Each number is 50 + 12 x the weight over the matrix's rms, rounded and kept within 0 to 99. Layers, rows and columns count from 0.

# layer 12 MLP up, 1280x320, rms 0.0817, rows 158-264, columns 128-159
45 51 54 60 62 51 46 37 62 30 44 48 44 63 46 49 72 32 31 50 39 45 55 41 61 38 52 44 56 38 43 69
41 62 52 37 60 47 50 36 34 37 39 73 45 43 32 45 76 29 67 55 41 51 50 52 51 74 58 49 56 43 69 58
36 56 55 24 40 38 62 57 53 67 36 59 29 48 43 32 51 37 71 58 43 47 59 54 53 47 54 60 40 55 74 65
43 51 54 57 40 55 73 40 56 51 52 49 46 69 50 48 75 25 54 72 50 50 60 72 28 31 54 30 46 54 49 70
52 47 38 47 47 47 63 44 57 38 68 42 48 50 40 42 53 63 46 57 41 56 53 49 43 55 59 31 40 54 54 63
67 54 54 36 44 27 52 52 57 43 50 43 60 47 32 76 54 58 50 53 54 53 57 42 56 71 81 44 61 40 43 63
51 41 45 50 64 26 44 23 51 61 45 52 19 43 64 65 52 38 37 58 37 59 54 57 36 57 46 69 38 38 42 51
22 56 27 24 40 40 72 67 53 66 58 59 48 46 46 47 60 51 56 49 35 52 57 57 54 30 69 52 32 41 61 45
33 39 41 42 52 64 34 51 34 49 58 49 46 47 29 60 57 55 73 43 29 42 27 55 47 37 55 46 54 22 90 57
16 55 53 52 47 45 54 39 62 53 50 54 59 67 55 38 54 50 62 42 50 32 61 59 48 59 54 31 53 46 63 43
29 26 47 35 47 46 57 43 48 60 03 51 43 30 37 44 61 20 45 59 35 63 56 52 67 48 62 57 48 57 68 53
26 54 42 80 65 58 54 67 35 46 41 35 78 49 41 69 53 52 48 48 56 70 68 47 51 54 57 57 42 58 40 56
53 55 47 57 50 47 52 46 35 35 53 56 63 47 33 39 58 32 67 56 50 33 45 31 28 46 61 42 35 41 71 57
70 52 54 55 63 36 80 45 42 42 62 38 55 42 65 46 61 43 65 56 32 61 57 54 49 39 43 38 50 45 42 73
47 36 73 49 55 51 54 72 31 49 29 48 65 71 61 45 56 37 37 62 51 36 63 67 53 39 46 50 48 49 64 61
51 55 61 49 45 54 44 36 45 29 49 65 39 67 57 56 45 71 57 71 48 57 16 51 49 30 52 56 50 43 51 53
43 47 43 56 46 58 53 56 52 52 57 53 37 60 58 38 34 47 51 66 57 42 72 47 82 46 39 17 58 36 43 51
75 41 58 50 55 43 65 44 31 62 64 50 60 27 56 47 30 55 50 83 49 41 40 44 40 59 54 46 55 60 47 50
69 52 62 53 58 55 54 80 37 79 31 50 55 28 49 27 79 35 48 59 47 41 52 41 45 44 45 44 41 58 40 45
61 34 52 47 44 31 60 68 24 41 50 57 46 44 30 70 40 37 54 61 39 50 37 52 46 56 63 46 60 43 60 38
44 47 72 43 47 39 77 39 62 30 59 34 52 57 45 45 31 43 81 48 50 48 44 56 57 65 55 40 55 58 50 61
46 31 70 34 60 48 45 81 57 50 56 61 50 47 50 47 58 51 49 67 62 35 44 37 72 44 46 59 46 44 57 54
52 31 47 61 74 48 66 38 38 83 47 58 22 37 77 70 58 48 37 42 43 37 69 70 42 71 43 43 52 60 41 60
45 49 61 48 45 61 70 51 36 32 48 43 58 73 48 58 44 43 50 47 60 73 57 63 31 63 44 49 49 57 50 54
62 34 61 42 53 37 63 71 40 60 53 49 44 72 50 45 57 29 52 47 49 41 46 57 39 60 62 23 49 52 58 46
56 54 63 44 38 42 27 41 41 46 46 44 37 68 54 34 77 36 53 52 48 40 53 50 40 47 57 58 34 37 51 67
37 57 54 55 53 53 58 54 26 34 54 37 34 45 70 47 52 56 53 38 51 62 62 39 41 70 66 40 43 40 54 50
55 57 22 54 67 49 58 51 29 54 21 70 41 50 29 47 60 45 46 60 56 50 54 66 30 57 43 26 50 49 52 33
56 46 58 37 46 44 69 65 59 38 39 41 52 64 40 49 74 44 54 43 29 47 42 61 50 74 46 46 37 30 63 60
59 58 35 58 51 51 50 44 37 37 18 49 35 53 51 62 47 58 73 55 13 62 63 53 49 37 51 44 44 35 53 68
62 33 48 42 64 37 63 34 39 49 46 63 55 32 38 38 48 54 66 37 64 45 39 45 54 62 49 36 45 49 52 38
49 35 45 18 63 57 52 60 43 28 46 64 48 34 38 56 57 52 71 44 23 52 43 50 52 42 33 50 48 54 54 52
40 39 15 53 69 55 47 39 49 46 47 36 61 49 55 56 49 45 51 41 39 55 59 51 33 50 40 48 49 47 64 31
37 57 34 53 26 23 64 07 30 38 72 50 44 77 37 28 55 29 59 62 31 48 42 61 62 37 50 30 28 43 60 41
33 54 32 46 47 56 43 49 54 43 41 52 63 41 54 56 70 51 46 41 66 29 51 58 52 48 43 31 55 62 33 66
45 30 56 60 53 17 49 57 43 26 17 40 33 52 55 51 53 54 50 67 49 51 47 48 43 59 68 65 29 55 62 66
74 46 39 63 58 52 49 49 56 39 27 29 64 89 43 76 60 59 41 67 64 58 58 44 63 72 65 37 48 48 57 60
59 30 48 44 59 30 62 72 64 38 46 72 47 61 52 61 47 52 49 55 45 59 56 50 49 44 52 60 53 55 64 60
45 71 31 49 39 33 60 73 46 57 54 46 41 54 74 38 56 48 44 59 51 62 44 71 29 51 67 33 53 67 57 60
26 52 46 67 48 53 59 45 40 42 50 52 53 65 60 44 49 57 58 45 50 27 61 63 49 47 62 40 49 56 56 39
62 52 39 42 41 32 65 51 36 41 54 31 39 49 35 48 67 46 52 38 46 23 57 43 44 45 39 53 51 20 49 44
45 34 45 42 68 64 64 58 48 49 57 43 28 47 62 51 63 60 72 34 57 70 68 62 55 50 69 43 58 41 51 63
61 49 77 40 41 62 63 53 52 47 38 50 67 38 38 51 43 51 48 66 46 47 34 41 45 43 43 43 57 34 65 56
44 52 52 53 48 44 61 42 42 24 48 50 39 47 48 46 70 63 43 58 36 48 36 57 60 53 62 33 63 32 67 52
35 41 47 55 78 49 66 61 49 62 29 50 61 70 45 50 37 61 39 66 52 65 39 43 51 66 50 24 38 42 44 40
76 63 42 59 54 43 91 65 65 70 45 58 57 71 43 40 51 43 42 56 40 68 36 29 42 45 68 44 60 35 72 41
59 56 45 50 65 50 50 56 55 42 49 71 72 50 47 53 43 40 51 48 47 58 68 45 54 37 57 58 50 39 68 38
48 49 47 42 73 48 38 56 35 57 46 68 39 38 54 29 39 51 80 36 50 47 45 28 57 39 68 57 51 48 45 53
16 47 38 45 49 49 65 36 56 43 50 60 29 65 47 46 59 36 37 54 25 55 60 47 75 45 55 58 58 50 54 34
70 50 53 46 61 47 45 61 30 44 29 50 34 56 49 56 84 41 55 54 56 50 37 61 35 55 49 47 39 36 57 48
50 54 55 55 49 47 52 57 40 60 59 63 36 28 46 47 63 38 83 75 27 44 44 57 60 62 66 42 55 55 58 22
54 27 49 52 53 59 65 58 23 37 18 42 50 75 22 50 50 27 51 50 59 45 39 47 59 50 76 44 52 45 55 60
46 49 44 44 54 52 66 59 68 56 38 39 49 52 24 74 42 60 58 56 48 62 51 50 60 43 56 56 62 29 68 39
46 46 13 52 30 38 63 45 51 37 35 52 36 39 49 73 65 57 68 36 43 49 38 52 53 37 54 51 63 37 53 58
51 52 42 40 39 43 47 41 59 73 54 39 52 43 61 70 50 66 35 51 63 53 50 68 63 73 38 45 53 48 49 74
46 51 33 49 60 48 42 44 52 52 45 41 68 64 60 68 44 44 50 53 44 45 35 54 48 46 44 55 51 63 49 36
45 36 52 45 40 52 56 49 51 43 30 45 37 36 52 37 54 50 79 50 29 35 50 57 32 33 50 55 25 28 58 48
54 48 35 58 48 34 66 63 19 51 43 48 38 61 56 57 53 46 47 49 44 54 52 49 58 29 66 46 40 60 42 51
40 44 28 51 61 53 55 56 32 55 60 65 34 64 50 41 34 60 47 68 49 77 68 49 46 42 60 50 42 35 38 61
41 44 64 48 65 50 43 36 47 55 43 33 39 55 43 48 36 47 45 46 37 49 49 43 53 47 57 45 53 50 61 68
46 41 39 51 47 67 43 53 66 36 28 37 38 42 45 49 44 53 49 57 19 23 62 52 64 77 59 19 68 56 44 55
56 33 70 48 38 47 70 38 43 40 48 41 39 45 32 66 67 46 51 41 51 57 40 31 52 43 56 40 20 14 62 59
46 38 45 59 41 45 56 55 47 29 43 75 46 44 35 58 44 60 49 45 62 51 15 63 46 42 62 41 40 42 48 34
49 38 43 47 55 38 41 29 45 58 59 53 74 73 23 70 50 25 42 51 33 61 87 44 46 59 81 63 51 60 17 71
38 41 37 41 40 52 53 36 30 58 59 46 40 36 59 37 61 42 50 54 54 43 64 79 56 47 52 45 41 39 42 49
38 30 38 31 45 50 49 38 26 31 41 61 68 48 47 48 68 44 64 69 74 31 38 64 52 47 47 42 52 22 66 50
70 44 54 40 55 39 41 56 50 32 53 68 59 49 50 42 53 42 63 54 32 55 42 60 68 62 66 40 51 42 30 52
70 16 47 58 41 45 63 44 40 28 36 33 48 53 29 49 55 43 39 38 44 47 53 39 62 48 40 34 59 54 68 65
44 31 46 38 54 43 47 50 55 61 35 45 63 65 49 23 44 49 71 55 58 40 42 70 48 14 51 59 57 48 42 53
45 27 33 45 51 48 56 40 37 57 38 51 55 52 42 47 41 61 55 65 47 61 45 40 38 55 62 47 47 30 90 68
49 61 52 46 57 50 64 32 52 56 51 55 60 38 51 61 51 47 49 69 62 29 45 41 39 60 56 34 43 46 50 42
61 44 33 50 49 29 44 63 66 57 65 44 60 68 49 47 59 66 44 57 46 56 52 51 54 44 67 37 06 46 55 53
60 47 35 54 46 45 48 69 57 51 45 71 39 54 55 54 41 42 61 80 58 61 34 46 45 41 71 53 60 59 43 76
32 54 58 57 56 44 39 44 32 42 38 65 59 69 35 63 54 45 56 49 64 50 43 39 51 73 50 25 41 41 44 63
46 56 38 58 52 33 65 61 17 27 42 52 43 64 51 74 63 36 66 45 52 67 53 59 51 38 64 30 21 49 52 52
55 16 32 48 59 48 61 36 54 40 50 64 45 40 69 67 56 44 64 46 52 70 54 41 60 36 55 50 54 28 52 51
56 31 57 46 46 47 54 79 50 49 38 48 46 48 43 24 46 65 63 47 62 55 47 70 56 42 57 58 42 47 65 67
56 45 37 41 50 46 26 42 40 37 71 44 72 45 59 48 62 55 57 48 74 51 42 51 47 36 54 33 42 48 76 58
53 34 49 38 79 42 48 53 53 68 56 66 54 65 49 42 44 55 57 51 68 59 51 82 67 50 62 38 42 04 40 71
58 54 35 66 49 44 56 46 60 61 62 62 58 62 63 67 46 66 57 69 39 58 34 57 56 57 44 67 31 33 55 20
55 49 35 53 41 52 56 53 39 49 49 47 37 62 67 68 42 53 60 44 20 42 67 59 37 46 42 34 43 46 47 48
35 42 59 29 51 63 43 56 56 58 40 52 58 49 57 33 38 51 65 50 44 49 39 53 56 48 47 75 42 57 64 55
43 29 26 76 46 33 58 77 54 54 35 80 72 58 56 38 47 31 51 47 41 53 49 59 65 53 79 32 25 53 67 44
74 49 38 33 42 55 50 68 35 59 49 50 37 66 39 34 62 09 57 80 61 55 50 44 44 55 64 27 38 57 65 62
24 40 59 58 58 39 50 55 67 35 40 52 62 70 63 51 55 56 30 51 57 60 56 55 49 64 55 52 43 50 62 31
53 33 40 53 34 49 59 51 22 45 55 59 31 43 45 52 42 53 67 57 52 50 54 66 39 52 62 51 47 53 75 69
28 66 23 53 29 42 46 50 54 40 40 78 40 55 48 53 48 60 76 52 48 43 56 42 52 44 58 39 43 45 47 69
58 34 51 39 55 08 42 61 39 64 46 63 64 58 54 39 34 47 51 58 10 61 47 33 41 55 74 45 56 66 48 57
43 47 45 32 46 58 42 29 47 50 22 50 72 54 46 41 35 51 92 48 34 55 19 38 47 52 46 50 29 43 58 44
46 57 57 54 43 40 54 45 56 25 39 35 49 49 34 61 58 27 58 71 43 40 45 45 30 56 53 36 33 61 54 63
53 22 56 49 73 41 45 71 40 76 47 46 69 54 26 32 48 46 53 47 45 59 44 57 55 56 52 51 49 51 55 45
44 28 61 33 40 39 50 65 65 72 38 60 54 54 56 55 47 60 70 48 45 31 44 45 44 56 48 46 49 56 37 81
58 27 42 55 35 46 45 37 40 49 48 43 52 44 47 37 47 37 61 56 55 44 52 48 45 69 55 58 35 58 56 43
52 41 61 72 54 42 52 26 42 42 56 43 58 56 62 31 77 37 49 37 68 60 61 79 50 33 50 49 45 45 48 76
34 38 45 38 44 44 63 41 44 57 36 34 58 31 39 53 49 51 41 45 55 46 53 61 85 55 41 52 30 47 54 39
39 58 40 48 49 46 49 32 37 51 46 43 43 46 35 34 60 65 65 70 38 59 59 43 53 54 53 50 51 34 49 47
39 65 36 35 48 42 61 23 51 48 23 62 49 72 66 79 48 55 47 60 56 54 59 52 44 38 51 37 28 51 62 65
56 51 42 47 50 35 62 39 37 75 65 62 29 57 56 36 52 39 52 91 41 51 26 58 49 51 47 48 27 67 59 66
46 44 70 49 32 38 67 64 49 48 52 70 60 60 55 23 66 38 36 45 51 53 60 29 64 52 56 41 37 28 56 56
48 41 25 47 72 46 40 64 36 65 59 62 61 47 51 62 52 52 61 47 60 31 36 78 52 31 59 59 53 41 58 53
42 34 44 64 68 43 68 65 39 60 41 41 28 80 60 60 72 59 54 56 51 47 27 66 64 36 54 44 37 57 50 43
47 55 54 51 51 49 55 43 54 54 57 42 51 33 73 46 59 29 64 28 58 32 54 56 51 38 56 46 38 27 84 54
46 49 54 26 53 43 50 47 43 57 52 39 49 58 47 57 34 38 47 57 40 28 60 56 54 42 66 57 37 52 63 65
60 41 27 38 59 59 69 40 55 63 56 36 59 38 56 65 53 62 55 30 30 49 48 61 61 48 66 35 50 39 43 51
26 46 55 46 29 43 48 49 69 48 61 40 27 64 48 50 54 50 53 60 48 37 58 53 34 68 66 40 59 32 49 45
71 49 68 41 55 51 57 55 47 31 49 74 60 39 30 55 63 22 53 63 46 70 52 65 56 56 52 36 53 39 43 70
27 36 27 48 57 47 36 51 36 44 46 49 30 75 47 60 49 49 65 52 57 63 63 52 46 37 63 48 49 58 49 69
# layer 12 MLP down (transposed), 1280x320, rms 0.0771, rows 158-264, columns 128-159
37 51 48 39 58 38 45 36 49 54 51 49 64 61 59 42 37 37 46 42 47 46 44 40 58 73 60 45 50 55 54 51
38 43 56 56 38 28 43 42 61 40 49 46 42 43 66 54 22 25 44 64 51 50 78 44 43 51 43 61 59 52 53 27
30 44 38 40 59 34 26 33 54 52 48 49 18 58 29 57 54 57 40 20 60 43 45 52 49 50 60 40 52 50 74 69
48 43 45 47 57 72 45 48 64 35 74 55 56 55 44 66 64 49 86 57 44 61 44 76 66 41 24 67 32 65 35 38
62 44 34 55 47 60 50 28 30 47 46 65 38 43 37 36 48 47 55 50 51 61 54 47 48 69 49 58 55 46 51 39
53 79 60 62 31 52 44 48 39 69 66 68 48 38 46 52 56 47 42 22 51 39 48 66 41 50 74 48 60 57 32 59
33 58 48 57 68 29 63 72 60 47 41 52 69 68 34 46 45 49 73 53 50 45 48 43 42 34 59 24 55 41 58 28
61 65 21 25 35 63 31 44 35 49 45 53 45 55 45 51 41 72 68 53 48 49 42 55 48 45 48 37 47 48 67 67
54 43 44 29 27 50 44 49 55 48 66 42 71 37 26 29 67 70 58 51 58 51 47 34 52 49 54 68 60 54 55 27
65 51 47 63 38 42 54 49 60 67 41 50 41 40 67 45 49 67 48 36 47 42 56 54 38 51 43 74 35 55 51 51
58 55 51 23 75 73 36 36 60 39 56 52 51 22 32 52 65 40 40 53 35 66 58 51 48 50 44 64 41 72 64 67
60 49 44 43 51 38 35 49 60 55 53 42 60 28 49 42 25 54 40 54 47 62 25 54 29 52 57 52 38 59 35 56
57 67 42 49 31 50 44 45 51 59 39 39 71 60 50 51 41 45 52 36 31 36 58 35 41 53 57 53 52 45 64 41
46 58 53 26 76 51 67 57 40 48 43 37 80 54 49 74 67 60 71 55 26 37 31 53 40 56 69 40 33 43 52 69
52 28 64 35 54 48 33 63 71 38 36 45 55 69 70 44 52 37 67 57 62 45 46 63 63 54 27 59 49 39 74 53
49 56 54 47 53 60 44 43 43 53 56 41 67 55 65 51 34 52 37 53 58 60 58 37 38 44 43 66 57 53 41 36
51 50 63 60 54 50 39 62 49 58 41 48 42 52 38 60 56 55 35 36 20 56 17 36 38 70 55 58 60 71 44 56
66 51 67 56 70 37 40 34 37 40 43 37 31 74 57 51 34 55 61 49 61 60 48 41 60 59 71 64 65 65 69 61
50 28 62 89 62 53 52 62 47 53 48 38 34 45 48 31 42 52 52 67 69 52 49 48 52 46 28 50 82 46 33 56
65 62 51 52 42 49 62 54 49 62 52 39 44 64 70 56 28 50 40 57 57 53 49 72 39 72 58 39 64 47 42 56
50 35 54 59 44 63 74 53 54 24 61 46 46 58 40 11 36 53 46 48 62 51 45 40 65 55 46 53 36 66 39 37
50 44 62 42 60 36 36 29 56 56 61 50 44 40 42 53 50 38 43 72 62 43 45 33 60 59 25 45 64 55 56 62
59 54 43 64 37 46 42 61 57 44 73 36 31 41 64 49 60 56 41 52 50 35 69 54 66 66 52 34 69 76 40 53
47 55 34 28 30 46 55 52 38 68 52 35 43 49 52 54 28 48 59 49 51 40 55 54 44 49 52 32 31 45 70 62
75 53 48 37 44 71 33 50 46 68 42 42 31 37 66 66 46 57 37 62 57 47 25 46 60 31 54 43 63 49 37 53
51 55 44 15 48 41 55 52 43 47 63 44 50 58 47 37 48 51 57 67 64 60 67 41 59 60 61 39 49 50 39 63
31 54 54 63 59 52 36 46 57 28 69 47 54 41 61 42 60 47 60 33 44 69 35 42 60 46 37 46 51 55 44 47
47 84 32 40 70 48 36 54 49 66 46 50 42 43 54 71 63 30 34 72 59 44 61 45 51 26 60 52 41 56 50 51
51 61 50 52 52 38 68 71 49 58 39 38 56 70 57 35 60 44 70 46 37 64 39 46 32 42 50 51 52 43 57 48
36 42 46 74 65 49 51 44 39 46 47 39 57 41 50 62 33 60 54 56 53 55 68 55 66 31 36 47 37 37 42 52
39 47 24 42 57 31 51 40 55 57 54 46 54 34 52 49 49 66 44 48 51 49 65 38 40 69 49 40 49 56 36 62
39 71 70 80 37 57 54 32 61 32 53 48 31 62 35 29 58 60 43 46 50 53 47 62 49 49 46 27 33 57 60 38
39 64 82 50 59 41 47 59 44 58 69 51 48 27 59 51 44 52 45 54 64 41 56 35 45 42 55 52 52 38 34 48
40 84 53 30 28 46 48 31 18 40 51 57 46 44 28 25 57 44 63 51 53 53 46 48 56 37 48 37 26 67 71 59
76 65 51 40 50 66 61 62 59 40 63 54 55 54 51 38 61 48 36 53 71 50 62 36 70 39 72 60 60 54 47 41
62 26 67 39 57 34 61 52 65 44 24 69 41 61 48 60 59 59 59 15 41 51 42 61 38 45 69 72 67 77 77 57
63 79 47 62 35 75 33 69 69 50 55 37 48 51 77 49 36 66 66 64 48 57 64 50 32 33 47 62 53 62 38 53
28 47 40 44 45 51 28 68 30 70 54 44 60 49 51 51 58 35 42 27 49 48 45 45 63 52 58 60 67 59 62 61
37 62 26 53 46 50 59 49 64 66 63 38 53 60 56 46 59 61 24 26 49 58 65 52 43 56 71 67 63 71 36 67
43 43 50 48 52 65 57 58 44 54 55 59 24 47 47 48 56 26 66 66 60 51 56 46 29 45 64 37 48 73 51 51
49 63 48 34 84 65 44 52 31 53 65 35 43 56 46 62 68 43 49 41 40 21 59 52 71 62 35 81 53 29 48 42
48 64 73 32 54 47 60 54 49 46 44 41 65 57 32 37 59 44 53 62 52 60 80 54 50 60 48 57 71 67 50 29
40 60 42 26 37 50 46 34 41 54 55 60 51 36 54 32 56 34 51 51 53 53 46 45 41 37 48 46 57 66 36 53
45 38 30 66 47 55 61 52 53 81 67 51 54 47 54 58 57 54 47 39 58 48 54 47 41 48 50 69 51 51 35 45
59 23 39 57 43 66 53 55 37 13 43 52 72 48 67 35 38 57 42 45 60 64 49 56 55 38 48 42 54 68 48 43
62 37 57 47 64 46 50 62 68 59 60 58 58 64 30 45 38 65 59 68 48 68 68 51 42 44 41 51 64 62 50 48
29 48 58 50 49 48 43 35 60 48 57 52 36 56 41 26 54 40 68 42 47 41 52 49 63 53 50 52 45 54 49 30
46 63 55 57 62 58 23 72 52 68 57 44 54 36 62 43 41 54 55 55 64 63 68 42 46 51 47 54 54 51 42 50
48 55 63 49 64 48 46 72 29 36 44 47 33 53 42 62 43 42 36 53 52 33 43 37 56 40 48 69 46 57 48 48
51 33 60 67 25 42 29 49 67 35 53 15 60 55 53 32 57 31 55 46 60 46 53 54 39 52 24 58 62 44 49 58
24 55 27 57 73 52 57 52 51 37 66 66 39 82 56 51 36 56 56 63 70 54 44 59 30 43 58 48 49 47 54 40
65 52 48 50 52 54 46 47 43 52 24 60 47 59 58 68 60 62 73 43 40 59 51 50 36 42 59 41 58 68 47 73
24 47 44 34 50 57 53 44 53 77 48 46 58 51 54 50 52 54 61 63 51 31 43 42 43 55 42 57 59 49 49 37
39 48 47 45 60 54 55 42 50 40 67 58 40 39 47 57 65 47 49 50 65 43 31 46 58 66 52 40 49 55 67 70
43 33 54 86 48 29 23 71 46 54 47 39 38 37 53 51 51 49 62 60 44 52 42 48 51 32 60 38 55 79 27 51
58 40 33 50 45 55 54 36 09 44 47 25 47 67 34 46 44 45 29 46 54 27 53 47 42 65 29 75 55 56 21 42
47 51 48 62 51 68 59 56 37 38 58 40 59 61 54 39 49 52 47 59 28 52 68 48 41 44 45 32 52 44 64 60
58 45 71 55 44 30 74 79 62 50 57 57 57 61 49 50 45 52 55 46 42 23 52 56 48 53 49 45 43 39 38 53
45 54 66 50 41 41 56 57 57 48 34 45 59 50 41 50 71 34 42 35 34 28 32 56 51 63 65 57 39 56 59 33
49 40 39 46 52 62 30 48 62 46 50 57 60 67 34 66 45 50 45 66 63 73 56 58 36 47 51 49 41 38 51 38
64 40 29 71 70 37 53 51 61 41 44 64 47 51 54 36 64 54 66 40 53 52 39 47 54 42 83 26 41 52 52 41
52 54 40 50 43 34 43 44 34 53 66 40 59 31 40 51 48 41 41 37 62 43 40 42 44 42 41 46 49 44 42 48
69 60 70 37 40 48 73 29 63 41 38 37 44 63 51 39 35 54 64 50 55 60 43 45 52 41 47 68 35 40 56 62
39 74 55 49 57 41 64 25 54 65 46 85 35 52 44 34 53 27 49 50 77 54 29 45 33 53 51 58 78 79 63 42
24 50 60 52 46 35 32 56 38 55 47 49 57 56 49 73 46 32 66 64 71 58 36 67 63 47 55 69 38 47 38 25
33 45 47 63 67 59 49 50 50 59 51 49 74 48 31 26 56 56 59 73 44 65 48 48 63 55 34 57 42 29 63 58
48 48 36 54 59 44 77 44 44 61 57 53 64 49 54 64 49 32 42 30 56 68 24 23 49 63 54 43 46 41 45 43
56 54 55 68 46 59 53 60 59 57 43 49 17 43 61 46 44 47 54 46 42 58 45 49 69 54 48 40 58 44 43 46
64 43 31 43 39 66 44 30 44 42 16 54 63 43 42 46 52 71 50 64 41 51 53 51 62 43 54 58 41 43 40 61
45 46 46 41 52 50 32 63 46 59 51 52 47 62 50 25 67 63 48 59 47 72 45 57 53 36 44 56 40 51 48 36
37 74 54 46 51 64 50 32 59 58 48 42 48 34 61 67 51 54 63 48 63 41 47 41 67 48 56 30 54 50 52 42
35 62 67 49 40 51 51 36 34 42 31 51 65 56 45 41 55 55 45 25 50 59 46 51 45 55 56 36 50 56 62 60
36 67 40 56 41 49 31 35 60 45 53 48 48 47 65 61 51 52 57 61 50 46 53 41 42 58 48 51 57 58 44 59
42 57 63 44 18 59 54 44 14 51 34 60 54 73 46 51 47 43 34 39 48 53 63 55 65 69 47 31 38 55 45 44
40 43 36 52 71 53 59 48 51 21 36 40 39 56 57 63 63 63 74 34 49 45 69 23 40 29 64 60 60 34 53 57
52 62 66 38 39 39 62 36 38 55 72 59 30 67 57 40 63 52 19 47 41 40 48 59 39 73 40 24 57 43 42 43
56 36 71 35 48 59 54 50 50 41 39 46 43 48 57 36 54 63 55 40 58 65 65 58 46 40 51 54 65 52 48 57
57 35 35 42 66 53 50 57 52 46 42 64 53 56 45 49 54 56 60 48 60 59 64 64 44 45 55 49 60 34 44 49
59 38 38 59 53 57 31 68 57 44 54 35 46 49 55 66 31 56 44 42 45 60 29 50 58 60 58 58 45 35 42 54
41 62 35 67 41 46 50 64 46 32 46 38 62 67 51 42 53 47 64 55 57 61 63 31 46 51 64 50 44 49 31 33
47 48 65 66 51 77 46 49 50 51 36 43 72 66 34 39 59 39 36 67 36 44 61 53 52 32 42 40 59 58 45 36
49 32 39 55 57 49 40 61 41 59 53 30 53 61 69 48 52 40 45 74 53 49 54 55 47 41 47 36 50 48 47 52
52 57 44 51 59 44 48 66 30 50 32 50 66 54 39 46 38 43 17 67 27 57 51 33 80 75 88 39 35 42 23 55
47 44 68 57 44 54 56 79 64 45 51 58 44 41 30 49 19 37 40 66 42 30 48 27 51 36 55 38 36 57 51 68
31 44 53 41 57 76 14 60 48 54 54 38 34 44 44 42 46 35 49 56 54 45 50 35 23 27 30 50 63 61 58 53
53 39 39 49 35 36 62 49 61 56 52 50 66 57 41 67 47 53 63 58 33 57 57 69 47 30 63 47 65 43 50 49
51 48 64 45 55 45 52 44 68 38 58 62 49 51 59 44 41 62 39 55 46 41 52 71 52 74 46 39 45 40 34 68
60 59 48 38 50 56 49 43 47 39 40 33 73 21 60 28 52 50 46 55 51 49 44 50 58 50 37 68 57 52 36 66
71 64 56 56 46 42 40 41 53 63 40 53 57 71 28 36 54 45 63 62 47 59 75 66 59 59 40 45 57 37 51 40
56 66 34 58 60 52 31 50 52 56 47 63 58 60 26 47 62 53 52 50 33 53 41 46 38 40 45 33 40 53 33 53
66 37 49 53 28 65 59 47 61 69 51 34 54 50 67 52 61 57 58 56 74 43 37 44 69 46 48 54 46 67 38 60
61 39 47 53 39 41 65 56 56 64 41 63 47 50 37 73 66 53 51 50 37 67 38 31 53 54 51 32 46 35 54 50
50 63 60 45 64 24 59 40 37 26 73 18 47 44 26 35 45 46 35 58 46 40 38 57 38 41 29 55 52 39 27 43
56 70 46 59 36 49 51 32 38 51 48 59 54 36 66 45 57 48 46 15 48 60 31 62 70 63 53 74 49 54 35 53
50 48 62 60 71 34 25 37 45 67 53 47 46 26 52 66 54 31 53 57 35 51 55 65 58 72 49 50 35 51 32 51
63 74 35 44 46 49 40 68 59 54 69 31 39 63 15 60 58 50 59 13 48 43 51 59 57 38 55 79 63 34 47 50
52 55 37 49 61 58 48 51 58 41 65 51 53 60 74 60 58 33 44 08 40 37 38 67 62 52 27 34 41 54 66 45
59 24 47 68 62 45 55 38 53 66 14 58 57 46 48 34 37 67 29 64 55 40 64 43 33 46 58 61 49 51 63 33
39 31 54 46 44 46 49 49 32 51 58 34 73 76 63 28 52 54 51 34 61 39 46 53 34 65 36 39 49 42 62 57
50 63 31 61 53 46 52 63 58 83 43 47 62 32 46 71 66 52 38 63 42 70 61 52 36 52 47 45 50 37 43 53
42 42 31 56 61 34 65 58 55 56 50 59 50 62 51 75 63 71 75 53 44 40 33 67 75 56 49 53 63 61 38 33
30 67 35 63 29 62 44 46 48 51 55 44 38 58 54 32 48 76 29 62 47 39 40 46 40 63 35 49 65 47 51 53
77 45 53 66 47 56 60 59 47 59 51 64 62 39 36 47 37 64 34 74 63 69 39 53 44 61 61 38 34 59 53 57
57 46 47 63 54 50 58 48 58 44 33 48 58 51 32 66 54 31 36 30 29 35 45 55 44 48 37 54 60 59 45 39
32 24 27 42 51 65 39 52 56 65 53 49 53 61 66 44 53 45 77 29 33 67 52 47 58 58 57 72 77 40 27 45
43 54 62 70 45 51 59 61 51 57 38 61 63 24 60 47 74 47 42 72 49 36 58 64 44 44 61 58 38 46 43 41
36 42 76 69 50 51 58 47 52 41 69 42 32 57 43 51 54 43 44 45 80 64 27 33 14 57 43 51 51 86 40 29